config.toml
n_layer = 9
parallel_block = false
optimizer = "muon"
Each number is 500 + 50 x the weight over the matrix's rms, rounded and kept within 0 to 999. Layers, rows and columns count from 0. Numbers have three digits each.

# up: layer 6 MLP up, 2048x512, rms 0.134, rows 115-167, columns 256-383
# down: layer 6 MLP down (transposed), 2048x512, rms 0.057, rows 115-166, columns 256-383
up115:511511533579505443523503499460472359489582500488510505449546479425525462405524435496545460542445407516461491513468467491582531598524529547470502527490363475585528531517489478465524405425404436667435499505513416446467411463476482426631541483482522457419431461512472463390457498542514461514549499568626494488459487495488572513542516567371487527462415521432528554578423555449493467509568
down115:504527563540507480522494563452564492484612458496456483445471475399493494415479567470485494453509568477513449553461529500551575471515453548550455547477493477565531456508476487526467444582528411419440495560479467482578624455397526503468478589597456541474364468595509519512446525472457526582455526449575529510512422463564495482505578491474462520515534486406515582444536567444510528550470
up116:541482574411511517458483470531494503379581439486436563503556498451490563525512499448445474458416465567496469416474475547559536490569528470467526518458534477560518476545482494415380385481540545518489471456596581506498500439530506536537522518463482576477433482447572519552582461453491474444436456466456496591458490470532468498417529515494498635503450443445570523580536547492526431482497
down116:503488485535449511495506433546552508442509443487415541538516508546496458567523449533564510507436432357522553498521506527610526452493476461461402531494505488454543479556437490513510424546483524491516545529569418436502491520561541600524522514591506472571403477530536525432452508454459574500493461524477464434547440482454554541481513603438461519432464536571467451487477417449574427406469
up117:567464492567443439553541493544530511494533538460451534488520461474402442519446504494470470453459473506503528479503532365491494511526473449472529417527494480509528433499512596488543505547421538454436496546448556530560557592473520520509508475542574546459444539467463492496416506521487513557466464426530438462426550518492465456480417499530519493485558614543437553515449552547620499534602
down117:476484511465451480463509572482510517498495414488507530530535491447475482587485520466534492529383443496474463464439473560502491497564513530557456525507568461470477581567571514526437508468575536511604549555571544444463462507489488478518563525643472555495483519553486496531495524436539517624466454476483463433544550541481450449528449505343455563490471447435407491514573496528513461462436
up118:508443506518508498413448487576440498488420540500507494522517495405567593449591503564412489472474458571534464536497376477513548431564542511564526468480452389482486597524454558470457593610520514552509433557484515453497561434517440502508631542514500533478532511527522589533516576496445464572502562538560474372484427601554444675489550408584532478410516498484481464518390438403441455489453
down118:459566444467480472513493474487516483444589531575522538438541503487488485506424415537443587523459609419499489514437553500506481486472620438397435492544574580468507427446468469517446517551504527470488464595511536603519510484600429500427407478459497473396403465447477483393594480522464499363566374454511500546561532471480503474554463592498499586478517545486509427548469501436641454552484
up119:527443522535550478490503541548525549527593454455438448526587428476514485545542493506411390461584481497451567491431476413506473503502529527506551415590468474533458478444423535570540436557503521529534552538561466522463503397587520474470525584493447530396533579577525447505442561574484528500572481526512533437542467435567521405449508489597451561377454503412598480460484496507424449567552
down119:472440486505422528539522473463518538568553551565505528514558501441583520612522504486433504435563557513491571467540474453546493577407502471556505429435452510420448470472376571609500536472512470476495598538488491478506529505512507518475506439504517564465579544450550462555540447429476479466487573516514640478539487418514493516553465519484392478660556525459491499495416519454479382550558
up120:521420485508599504465526543504443510433521497536516472569492508515512532532559476506569576580558564518605450554500509389443576541492467500533463548610543617527494533394497476491534528424498538463457524444460505505539582471486404564496471491528476571472556488597475554503525543519530546470492508485520585490450569429485544431526556531462480575446605381537311475546491519541385524502492
down120:462559482500454498364526481466506495493508489485545537425490472557605506503461611492443496403454466492470510407482477469551565511524493552509561473490505439490475391536472473431500476473603417467524505510510451451482424506607534434501587490511525430573497473453461501502516356461427541517421514546443519459518462510433509553463522576506550494449503539504525510546565554517504532467582
up121:556467529513436458479419477529473520451474446469567499469534456450505571488459480467420478484484442526511513467440492541617524424429483452600489457456487515513565498493505481473479405432408435546474423438545535447453430449515520489549477479462510592481479536479509574481490514515573610484481461526500496477481412539523453563500563496524563562523531447554556430536487536585485477549494
down121:463423512513430496463501585503629469534415508495504544530451474521547471514441491467502464425502541606493510510454444488435381493503489504434506500618554480456491424397525438510537476428540476654550490531572521497527529411412533477511548491531507478540507457476515595420513504513437541580505513497500478439412541527439484533389557428552415474507551536384520495520529564431513539460514
up122:419534497571535471490522583484489508519425528413409460414585473477458510456475599503526513552418497511479554475473539496452438424514495393380537487501510579502476446593441524483394471486507521474537553473535580473516515507598517493463540452433451443436529589526596531516486447463415503479479427455498553491516613486511468460435469563421457387478457562473439483430571529465516454519428
down122:598556483503473532411562560574481458509488459530470474493375559397577601503499436450450534419520508531562591565430478450474547485449530487546640580416553433385440473507482554562516513489498478490502541494383499513484545515455441538540521542392515545492530481683472564534547541551519602525483471552486523467445440498375462469453483549552501660493528528429489496544484444384503486426468
up123:585432416515489573412460471537389604565356545436547640499554519504495480459456540383475434548476487592471492449479433521597472426504443456554483498571491547549542471572451467415573402579572580512590415584421469606485544507501546474531547450607554396446454461427437490430561452433481529567475501599592550461557416420499438537601569540454518503481481433511427523449593483523419599418468
down123:521556537509564565400424515552417462368476504483488412376667517540447558389546511492481453541560457517395476508495507516613551421606559467578557528503526528518385387496473439403511554516458497465551482609556450579591479425569497458315521502507406435465562465548594547414549549490424539455457601423481531561467484529514500386540480557449510345507481518488430564533477404457551679467487
up124:572512491509530548435538489441440559626540507480437480553529517499504486579507566448439490537513510436472511546532602572597543571484505470551451582552496410488454521490472474567525530562518511562481441516533483543553527422454454473432536397438543587440496423503485477533446492509466568524547492543444432485399508586579463529548453426429497499496459506474472466522461537443507512524507
down124:543490520516447554423438541558587476464447478517423565514442448517559469500473437471510547503487498428500425483473509424493508456408475554465531526510513520474510378551444506442517566439521641505468491460527466580405534566567538504446514502495502475505495469513497566492479482506520504538525503553540479529505503497553477480450607477468492493567471479504474454558509361505434527430527
up125:465590530469497530440546495440508501534585464525505476475528592440403506526602497516445429543471476444618505444523553579430451438492624485534565543502430571470533550456451568529605392485470408509405516494508522505519492446514481455494531444451547489547413498546470543449467496618454506535488402501449533493515572487560613504521485458524589536542493577505541570527435464366619534495531
down125:534511486581518512542472503555603502545452454499520401572433546532475523492444578480519507472433500509437457579499479505520520555519480512502497441459538457485554421462465538526425507453495561512526516530504530449525471439499463508440449496555514491496466537492518470488454556470475477446487421550515488500539557504502485542458470508418480441381487369479474499525590445514507479513474
up126:454533507477520542470606609521518526471537481465507476537472469507457477528470479523499494555482503559603512493556493509385542488471475588560511451474431598453520445535440429555461458500514442550422539537436599513575502517459566465494536469500486485459556517545559445490485543477618483464516514506514499516501455507520495386480599469525539562573484519483507516475499624549622420439484
down126:486426476520433427558531588466544550422560582421480443530560521517503558551577485507490480441424486424384576522460462552536603449549549506474493502563477538468570603509521454530526504559524465445397470580492585512437573546520577499489516580479561446520595481487513470548494477453490522530599557489582461548473544556498464431509486430428465536547517458499586564483442512367485489592517
up127:515494444495495421550490469538473515524583503589574398507601463466501602496552450479488572559529462502471528581445544530569558510462452470537540490589488474510507480504442512541507502471565542473461406541547520453504565504414600399414568519403466490425403528446509457469512453436469584413433563445533514530491449540460555449496499521443467473474524509492511450455501437503490523476513
down127:478491476563457531556471475518466450457499500456532509548577506447515495519478497455566473470506513514547444458546506517492491562510531505509497502479490542493543491511434548606478552537486388486484423435515462521573478522510461628521522545584549518507515522443571507552539529449493521505550495469520424476538431503541459515483446485494535454521498497558489508437523493481497528543476
up128:539383506482458524583501427488482508507461468478493525522485505503455466501472500513420546635500510546579509498419468534529477497501551457432491548494511451611448533472497511492555497600550514515560448398452573464504467505518490487543502484464581484522488541471496463416597518551442439492484399473582509499476512517510525463427539487548539479526553427446485538546628449479521548559458
down128:450571441433554515459426477490469509486511473456507504515516505486569510603497462482435476493495553501521528460498426485476546562533568472482573507470497560456534493532520491529467529451525462552564462587555485500487508454527564487506522514468397524481516562468496502533431476365483527422522506501513406505617527440499514518477509432432429554518495491619549493500486492527453450431500
up129:515496562527433557508523503482498509520460556494534530560535435469512582464479521601530521529460538451460476536486474529590465594547500476593433449503473473447499530538417473486563404484551468510520519437586487444528535520531464409554437383515508635464518508534513442523398494490474493538498470489468531431382439476570438502477565499444618574588461500560492423561496474609579547544567
down129:478522489424425479459538608499582525489505458660416605487479492440486445514456484485408560458486601497467477577421519537499544484502541481455580561517562419621461555474447492506514439461477449552511448517551440607455449504425423595438483418385557476504552438517525506377465485557513498542520464436576464505529533546418440541417573619471567579474556493504511443441462648557514417547563
up130:551573512483487453503537429504409518457522589500527529490531467483523609507451536510429503458547520546502441529521517566536565536630543516599503490498514478480423486452581445507456508512387471421540496531437512525485561566483463558454409466490494467403529523474537599514541516414547484472543495496383516403436395499489484516433478522508458477534420524439521470588545552504589505440503
down130:489451512482518599524488431472439523503408510470494492441529510414479508536521564440555516423528543435579420472392505686493456543502365522604482462526484580439556500502494484479511533492528523534538462504432456523493543414461519532433501518570495514561475567571543451528571598603527432459436513504452514585479575519435582428488411558464411545514539557502536506481509509546568543479430
up131:507505467510555492535416518538418414456382472471518486520468422435506501518460497560501504542472506378476446475461457607436564457519527592491542436517528591375602387509525489407445445529508423470528546480543459520502503462583424461400488513514536439473549522453483491557490515491443627510467574426364565473448434513629444406407481496563458509555516494499459598534503569459465538562556
down131:558575515599567499687622536450582542518412470530495495534503545514475416469532476437552453403592510497443459419420457412465544539480499436453501549569551498535495626590475538589524481564583461577452484449499527510497585508439493492492581514552475523494456568443494568496570510513469513523412430425432563517545450407499523545595432520476500515459482512422456483529508449522512532526535
up132:450527398492470572584493526491478501432460446528508527461511497502472538503509509604441458527487576510498511483398421532556545494418450522541519514496445470548565576494448562508443533568515576606495568481520466519415488476411503469537379436475450528455465499523480511384519427511471487477344557435503535479517520595480478622418461463485502412501453525413574521526441477522654500525463
down132:519543596527473386471536447483560471502506545523577556435362495498554516511506514494507494511472475528494491498506539476501494543533449442440532516467502546514565492483507503489570566441446474544535578621462507530517517494535521514512426529469547534540509510470527468485512509461529443438598541547544446501401512407587532500486516542514521517497500553517524483453508507487459518510514
up133:511527489435532461515544498458558547549535523473549425485609594502471456488620492425515563505596416549423487563544498552490569465430551514517524482440446547539584454544449551449464424530568478566463444519480406540565496470585570525511456467495559463490485511509555531571507483541418565447509521502453482510535409537536455603572587486485540579507475548541459498584512463507489574532508
down133:470498538518465485527452544514508519551472458436478366487505381402518521536526503488494540554485443500512488475403578559516584546522525502484506474567524487498528560411558454472443452547493487580419449466502524570408594495560468551507542449427557434505501437457426490525550519553446472600477554597514468524495539589599464462554482477418441492464490420501382505458494377521411513458533
up134:514483428635475428494521532486472405500532536423529369418536455518429570421420527526517561527480541445497382385604473518460428554446531472507375500431501437484594444595417464497531520514550458531464472500347511536490521516420453496513482491489469470405444439450434479496468585531473585470533535485473497560454513524586539532470571676491441476442482490438486422513561429436474428500463
down134:411476484453462494560605470516560576563553553557478492526472528480521383520466450506480552480478652471515566482482453528498428486502498411534477419417560435415484565548502350580554616549464458510493561472473506345418475533435570540518533519495601517523498414615572480493499408559532617520443552552480482535378555583548439570449509510546453376491643487509452446416569481499528543565497
up135:620428419456425599489448513538519531586449436454420604490530448498481509490468418563463506534451504489414409499392507549516529455475516447480522507477394565528428555608504563606427551455553449547459550464494497519436580546522519390535565526504512519596490418512546507404470538458515491485557534472400472426431593466559445466428471514561529479421497440587449481566504532503543536513530
down135:464552517590540556489567384563466519480545483483554473478537472516577523532504525434534466496501461566499540486462502522491530568618405506565458384557530590550544459489506531602501459504477488412512469503483461453479498487537464573480548566494536568437502492497554443445487485452555522476510569515495569461519501478536425549553545471533503536595567475524519474415505569572511549504532
up136:520576449391501617473519399577421507530593549469418548476486460436442601596506495567537509419571618437501521580499602466593479479537497439530527515498559506458519439496497575464412432570467493553406409584468449539554506451521473521534532463543479552521423543608404423455560514521564420598497506580483578505463527557583478544436450571475533487494476400511418411573555520613537571587531
down136:410471517503570492560478477510437512490473543511420516510573473553514564513546537531526478516523404478523566471492531441420521433436464454518455455567544400353572573488526570445532454485510474515558435522524506483445475573532439498537439440451603398543410517506551542535482489431531571541491518510574377458516409442483497432500449443520537506579523637516509556524531606436516487502566
up137:463460383441465524523587536451554501553537533532380458512437434437502552520505535510355479484488484565396546587577473562502578475485456609544543475529508553524511544438547480510525445522523516564528499464562591515500440535510471447540533422507502524466580488580527454544482507524543460492576480489547530431598545586560492453488492453511514471505512479466518510433550530472546507439454
down137:469465589501547514495460541490480513474435531419495574515514538539381577446509531482500555511498445457464533474420519461483480497486559490600496506527594468507485423455506446524573400556483481516382472443392477486576423455379565496449520575516537408562432514540539475525504428637550449566455546465504485560497554593431502572539583535508427528420490513523503517573452559599530439571523
up138:421541454506551467464567620457523557547483573464501439530470513509515472458520397461509512546377402571507577554488429500452391511486493523486568539442414499464536482563518516531538486572477557518474497481560562501465509400561465523584458510525511452662554477400425594462513488411419541480521460427455492480476483494530453392445632490480489504517532464453480486552472507492559536567505
down138:460443612472508554450416483483446440600474511434472478422529530509453541579481450519492479430462567475547459470487489564572481486372592551579477491510527475519513519513513515515495536510485490492499569540427521499534401476458451499509531527511539529474500489425530495447439445501565383571504524480498593468450507559429520598528529531513496530469550471461449464392442558458413536484468
up139:567616414490576462498459460426487509541596485526550522593468575453582543527430499488536498471518462492506429513469614498558500513495474449504523499426491560526605534472599500486540523559633583497479481459484489479498470537458532441484455416468530472485462437497421502425538536559447567443485500498564520485532513528551452405609490514472495422472544469510559549420455485470460558462479
down139:561548548503542588464560426481416468539507551445484525526570498523496456539570480493448487482523585580449553440457593385436541523425508508552453517519541482485491583567513509531460430514498493466551486534438456539459465465437554515534486470551487496470473542515481538438487568530401448519471504417481537445545433489574599358472487468523496428488472437493482445467468525486522562435493
up140:507419584551592580519553497537483540579479495486508445503554523586422486525537515496421536552554484521545580532520563463478525411480450390382474452472465544470491591380519402456512601544512546484525502505540484473433412511549523491555442571496491462461469502554487525474607481550368418620462394504381496434477506529403522393553587517431536497521546440498583402466483500444547440534517
down140:458534516539442541455564462535538456532536551480573431596417449461449510546457489477419531515518528575454450436444418453594547433451503557439469483430562466487401487453453484543535524403459538486542488612404444442591481540416466618474534603515410428559454415408562540510479513512550596518470565442473414540464516481445510522565349551554539433459503437512489477494384403504439573549621
up141:513527553552460442436472535461462389568535536503578492422490478526526418561450443642474407465546553554491485491524472443481469474488527527578537455496472539501569553475442494527524467537527506497417447609448450524471461457624576544530503423540557472426585451481432475533566517523470489579512505444556540519390490430567491531473486475543530471384566400494471491527427443422541482473557
down141:463467461519577448578514482457511493554503522460377483501527556520462465496457436479430569445474499492506468568469447418441578476493415490432399397442472467560403562531514527576540390532505424484462487499461553348522521454467475393495412512478506639483461457515557541604491459435493579540509580581476567482314491454555418576402466560480455513561473470552504576578482454503510490474513
up142:478464520461533545508473521549484493565475543543519604617517401412413606501500603469490489555503516575494411497402513387601490478463525462520491524541483383397483465481507513585467564513487532483495461518531502450445387456563427529462462523525480507488464463525577476459514618627477495567450500529497503540459426520524546537466547467567535494490544482433449414493548380519469528484546
down142:523542511389484529501480470525394509470471482571625536482548541528525538486489447510392506520440484516478516526436529433558523530508459474476459447477454433518492462470521388507448467520530623474442529511447528492546500558455540532483420575521604410507440451366524568470505531512470443422573525546487477456552446614497494481621578448551455625446481519412461537528463527527568487603425
up143:493534518521467445445529453426557416584554565450560520485485500514422529423505483463576543537445460493537433473531521463589507512522605455541419461545536487454502401471467459455530501460466454568454543468490552451526443398545482563569400577555462517566448498510499487574448471500394466461449497540516515479517545542556532466513483482525589523464540412419494496460539576546459512502443
down143:495455505525485484535514560525534559401563456534526537470526495562462477535457541502489459436507528498491529537450460483514544511525513506564477570467462449488476465537453508505563477478569509477566507469406467523535550439503532404526546464509513475578464491406523490534472453491402551539523532558523459466499431570563533468569505472515561515427541485436443432492525548482500526512431
up144:438532487597531489478511559484512543443495352468452496530448448479452506476516518423398505417503496511515571466462474456483496527575490445492533494576489533604537550486436588548550495553531428550530475470454533550521527513541567483458521462478456493430473564453420527496412447492466516452553564465580609438553540463521504424515417529542444469557471465532493503459526529491541513587485
down144:501535426535420537505440523466451484430470532481443524566405440561436573487486511552548502500468453559506472451559462504467509484508530446496481528559474590487576457511431549528461435503429352426481453476464574587480583483511540472504551480497520508511457491462497491497406530501566397501445488507451587515553552515491543559485497434494449484581485484540512440542465534553446496520491
up145:555492459461507518625577494483440499453420453549473566447519528481592428507469463502504484515370373578584523538547551441527402471480568558541553416565592527564559476478553421525521514512532546582529511557477525431497446447502577484512493578543458490504457673561475449472544525615476543528414540540512525532532499552513507528469565496472387415423531412498534508453550486522498414490561
down145:586497523526467469497522454433466551548485532490477478495542555488467513515512435463548515502515478423520460488471472480480515442503476467523567456462514530515541481483450484580535531413461570451477508561457455514512526546475467551527476497482543499598492395534401512466462599491442493530472488447423430471618432453454506451505554396534505536462475524453525573517453562504486508573549
up146:557523418428564480592560400526500602489539492593474540532527524613559472602547472445504424541532510437411539571494537468427529454488452469528501489438505452481561510462555506541411502467541487574521507469445495543425502505444471562439442430598450471468528581454554529448520511432545404490526573443545556430582478523503442516448488489498541484479550477484479500512604472424505583471552
down146:519413458470456466468468576499461542484489451475608494508536414466508465492524499528471489490488397593572569430517516514450523519465472544547518469477449448540433481477541651505457597391509397518541571515451535463522554469448522525609560496520497516506531523582443474438404497540472503478507525579475522480538531550505565460572508471491541549615462472562496514542432471492543427462514
up147:435477482496444500354479514494537480405522459518481474560520529548510512528539462442595583507542450582530555484512481486513459478513483557602477506437586570516518487562469584569561519492544459509572468534551571500476609508540476454520417481529529490486543522535470533548473488507432509453555461443546488481514477531513474511513564483534508482453508567469582462533580507429475523522493
down147:498502448479554474482521468498509467541533485542513539506530462457496495479492461514449487468469420499539504453540523555484528614522573465500440462512424463511526532456501493473551464470465446494420434561444522488474429524500423588535609564511464420449430545498514471543533551544569492541455531502557449513488499519597555517463464492429465503518481514462478504448473500446438577526545
up148:465528493477456495455471465452432517484538440431560514524550548511509460524538482496523581504549530543431470489449537513524456486549450467597585479500417472457531432436479487457630491509492543492600499606521599545436515464423450566483548426601376537497516540477552454574500472508492525515510433479416446486458595460439540514494476517530577487563521525430494458496520560481551582522486
down148:496485503458563523477541521477540473546476513526459590579477520468463448549523428495574525482598523483574543559419585565494481438454489568555479486441488532528460547571459577581484485530509453481466496438463551497547496460425430478466542536457477488547572497520462522489510567475401506568514440487487467482470561480516544499567542489537527563595490556469523548491500491496452468511516
up149:538491554436534461542513527508467487518516514535523473563480563515520550461504480553461571518477450558509477540502454501544430507543540544570512446489505585523491488481524517508522464454519415492481463508536567443575511560434487472541529513491405493513499592381508517539493507498538466592382493451521535477450572523501476542499599518442488598500437571538473530461429503549477446465446
down149:449455398502595484484476454493497513465484466501542499499510457480425531546517568525458492484453475413452524419510489509494531490554483484484468529474541462447488505375532410490546537497466481529501537530573466479451502536492519476515543486462562475543573525506525477462456458576518484488564484521490487517466533460592551444507425480486478413550536497481533559487527536466504583385529
up150:458453499561440535511542467528454513419493522450536527484450508465458460510485524546519476471514547495522519513448554381539538504510468488456424558472581542506485516429496421590556581525417624534530515461456477481503492560508575471461565561469509611508445556518411471491430493521524559560577450490511531537562535445419509556534523495536522549546543553571439495471556502404415554635446
down150:464543477593539481571473574541509565604432513603484463393460481419469473523550473433574507466445473447495452509573477491577401510458541579444492467453580458614533547440627528506566457437524401466444449448458440487483459406458464482470478531573442422536368523478453475465485584547541479548431506555585535546504467575503528542446541482520395417405477477509439585450520465494461460494421
up151:480499532548585487527432558562609535460446487479486516665566488517597566526516451422414522530557510485509515473491533536571575641542509474527398578531515494526518499467545466508527474611476514528618468435478437472475453473389367435606548532377472467505509466491403452554411550626462486489533503448486494512608532593609481418556468595460590493457394529531489426449417365551562460417541
down151:466556479580435444530499500507501479600497524577412515494509441460515514569437545456515515470514458512510364508418425496539502504538414477547619508564482601590460430567461463489457532483508509495475505416559584458495563496458539516489557437555560453527630395435499551478538528447550504542476535424461520567451499437552483457441526503556566506546476599509615480513631327574426530476467
up152:533538424567467523444579484448431533557494524448509412517507529502561447475461402525464468430426443482451487504584570495497450501456505532538446470439497522569451473521401540495487480468515549500493358495459412480458494551491450508479524475453446542459405510499560493538449523559555447534513459476461524474534459401538536581435497523517527526513555437535527485496513520546549504552508
down152:503506464474621512524517557481534488440546566528491547458498391515516496520565521533548479546490477531543584544541565468461530391454544466511629435563461543535469518559532533440597500498538428594505472446490475599501458492420545434558514495500497500531529559426451562495472555589472523463581557474487457542519540533547504563519457526480514483487426525483482547450482461400530483518546
up153:501517496463472407483504431498507533575521489508490460427513466439452381493499475539453565519508497538454503506464498440494548501511482466497502464585519496454438530459521479457510476454548471511498588500547557462480467485487570489527495446480381441507525521428523532452491486486433466464461502576505509476503594532483459565576475533544493466481550455598501480560448544538524527482541
down153:489584545503500496483468598588515447485456466496467396552429452531482477474518598528500433539521487490494554460490435570470448472541447571455451511472511472447422564488561480500514469542510519517576510445463561498405486485486505511520535531490518497481483469503472575510510432486404517480417475545520544483470487543530546509468524432551508446485477495440542504461545592462568519528443
up154:473500447441541488550483459463498424550452524520512514619525505505517516499474513505426519563521499505433609517485604501466532465520477517485456479514479524459519539489490519444547587513556626421461474444460435596531533395490464459498522533526491469504450448505582463536549546493546491484579516537423534525620517489463503465486452531578511457458489485406508450593476502495482524596452
down154:534445572529478515562560519546574455547506401461519502535474404477539435495588554446486524536579476393554446501481510517526538545535507485499543523470566513485540497456417413486486541476536487433627558480468500553611539464497403576516523514480541435587561536504459424518515474536471487639543548491625570401505486490461444560461511503544551491548549439549564469480486577495493534450474
up155:370623461435545493419513532426534460461470523485473514466490451512518469603438551553419509558531445453492405617479447498445489554465537440536476411501531585538510454597551561460436469524508517511474494583516565560548440458448446459483553465418440526552467525513629531504422570591495416482597416496461507536521530538652497613305399505532449472528439406549406534531471434441521459472445
down155:496513542527484592454450498442505424496529430400459470506594587453525427521481498454500519522496480498548547504362591557516444551454461548524401543443578455511481574503372571599553506517480486516550522492506501525463616549499554519420500456573489563525498510498520496581521557554483476433415458506499522509520500476511541621603476437484454486603471571471473458484459545405508524541536
up156:514600468573502500465421431483507510521493491549516455469544547504443591567577440492487449492507551535514482537533448497446478571570423491461473512526513427484516491550486531421544520422424495553529531503480469607569514514431557487598505530497526447509390478756517516469516506472485497502491469571420451515489426510472501529454536493524486512452503452513391444570462467526437475391434
down156:504517520457478512537478525548539542408433457569552490529475547472481548540513481494402545472471410542439459518477486555542567459517497491424500563519454486509476483467464499500557512516442431536508505571456516460409498542445395458538515478441444483561503568512502516498540619525541468488539471492531515507512584572506471414520534522558443504539468546511506523520498454456497471533426
up157:447540507534497552441589476565529492486450538535491444585426508494550482470468509544558524550461528486433464502487496542498599584466520481454523508485563583566452455530502481519516409582529527567466487562475425408527552564510565515476514506509487541559486478433440526498515500554497449532446628465418530522476445509465456443530451462419476521511565468468338459485586501514471643547393
down157:487525505518484570491516551586495487507437441426503525421479470571498505517459592481497469561566448510566502475524535453439557476466431464537540545464483569511540544517486434538457456541472431529541397490554503509522479492519481462494431502513505618496537448402458452469479477430501457518358386497411590599490453481526421552489537549432509529456568477486648477530570457559557467538543
up158:477514548544522507486565479499646463501407478507627450519559524487448552538450458505541465578477442568393458529459411503575516477601533509460478527507502593473467547483568519442504407470411363607595481556564479519525538545495497541437554457545435457536523549517459480521444568485517587535458465525524515496479476488553460514416495415523457471518484469491358465507462507469422557503571
down158:503495553555527483513563542575471432508493455424525543509524498431518475540450497470469463480501540434476498462522514492519433514518497467523570545427496479492538482504503507481542501525489507509483546551451538451493428468469482450502528522473475496523415505553542367485548400565545573514518446585585542423441521495593493478472505535483456437409503452485454544477552551476466452618433
up159:512460440482478495530535581443460520574436491476518548473501404543566555552458481516441543505526448470452579575553443476466529504465495488450528443588572483528433408576478478629470476556486486517577494523490506585375462588529461512549539547469554548403522506523449419527494370514462575506465479496432573529509528497525367473534485425508485606395591433532499446466464386525450558566503
down159:512538478477499531643460466487564531508485584498446499501490504603429568451498519470506527545497536488518446415514515463517507545569469460498440461445428570480594480465510564472528489428487535471453482499521484473444539545581566368473395480530427416429437494440588479569506492464511420456442546534564477459516563448530608563527486584470461391608564572459543527510559200479550418499540
up160:588520466445470532551474509565481518456516571449476435500446563485571518474605484570478606398528555590546577447471535405432519541493439551585459496515541524484540460565558509493568385566543581517523449592511548448467536443584434559483614432532510483561468462578490498489488481476565532506369447510457456500479417489495339490442506487588558525568409591503547545505481437550460581489445
down160:459504533526529563482577458545457486509571381503470577538570423539558447449432475519508495558389440421494488542498541460545386531515490485542543531518541510513459487434468541515535416463502503530453418492558490494618543424588430444355485517451539496512557481491551493492446505516408460504530502395518525545503480484504551454530505475482390562434487517426475510507529423539467572455583
up161:500418449493487520434498458576467498435512429525559435502527440552524443502494484529605434575564522524493496517539440470580477505557454587570452482511439506498469521499532456514488545586541536492467430522545582540462511433526502512506565466549495570450559568484447516403560537443520478396482543428509579432343486501546451524428583502408453559526550557544433554524503441527553532433483
down161:594437607502510461531490542557556582595500489543507573529447530513516555491494624449549505409595445463560476451495485535456529427541529638444565520508567479536463525484546452497511507537483527448469457556477407421564543483530508484526445514475570465602500466495458431486430563483534434510485476431500535618472555538542484601449425465484519456491463615425559451502409582477491466497476
up162:551522577510566544498407498581441502508544496509531512458467380525513524482437473422551554433445473483475521524468407422511470429409450471561575452560465403490680558423478530549601451423482507462444516517508504479510514533481465505405439498507460487512567524534447497497534557449403517459568454586476490522490498515531458576433443400536504548399524428450571535475552501494449477443447
down162:426449463559422517511492507488464454495363547526554461414595565479533507526534398624504484449565360491583473477555537536467599443452456503625407534452383520499509531482447534532397468376499479484538380482491483471472496531440566564576552541478541547443412491625487571591632584581567514455487407434477588461516430487524424524467532467421390564557474552510497566587495530498612613535523
up163:492494548401504465513613505411629625467550555544432492397486495399541426435534502459469422632565547487484502526460522496414625545498452515544460483489562552582487496445458545550534476444513455515458490517470569448581561425416516537431647479527453487385383539519539521533504437437533401469506470505526602539510461580543612510503431466390474522421501537522457451522492432493514552595424
down163:450522563469481471482369580580556458486504431488498556566487475458490618611539439488461633473394511497551486487468460576536462503484538468404477486479379616506481476591547590451495417562625472444475451454443507433357438525500488408584487561486480465584556543355522486523476526565421499506530418498486537522482450490516469508396519508586536459543455462515461499474478520646507505551485
up164:498529507520577527473478532540501450454434528492592536549464420457462500423566536484564464478443516520443550560508419543460501458549554474459448499552510552386546395608578489401482520532425467546486562518544562471564611419587422505503433550427471486547606514557459509487476534534498510480468554478489411481397447494449482412487499566548452509461600498526462496472515541516523468487573
down164:506446479488440521475467525538552475464501444471432464582450511446437471524594510605491507451502483522441486616438472504546496506513546515582533505476550592537530495519440561513409410473520531477609408525492454662488374555523480589488523440465522483479586543523474540523412471545378507455525496543534518450507573541485471514480552520513451525456483534545491480498440525481446475492439
up165:492522512544473437511499483537530552570570564460572376525445533479447544563533445487530587537574491518535476447543408464596561493583513514462492498487375498411451511547529538499532525524451487485454482507480383449404426484509449513465527579457425629466546414523471423422572455492486416520539498482503617501414502483407427473571411537477525507465492385599529574491454620444565475431484
down165:569477501608515502490484405526465529500512508496490532504506454499498560459497483509505426511528490297436486512519569511482489472490561498513491487579502515470520483515452450496477556506493529400493523489412522431524488533509403553524510523425521468529518507487476514465515447502527485522467527494453529537532519489546553417508469433551470479414468502489536505500531557476407480516449
up166:500518560474494494548546476529523467527549564466521561547591481453566476545543472500498444538477429573445509548490510569529469470472421435426488513569492497512553469593475504474375551510520513476496517539560535515608482539520495496478495531557470468549479571464527416526466453566512558465483578507489534490526523501403557466530474499488444462454546475451488618579547456528556502528511
down166:526497538479447435532528532449372504469565459533567559512452505464466486431454488515494516546459463499504428481560469472475597546542523473487521491540455557568527463482508502527527564586599530499494461547541548465477548467541504553535471532526523492498607464472554479492543545425530466506557410426541441479505428420542452471498515517488492466600550546500539488474560498507470572548516
up167:626543482526434461523453544411465454490429479482380572514549435495420479560543448382467499535446554591584499445500491511561538493481489539499440552572459423517465532462612548472575484606480495488513478482498440479499508463493436533477450465529458524514533544500433483477364519530513540499536547527505502489467539417391481494548482527469409499461544456490398527496504467502361551524541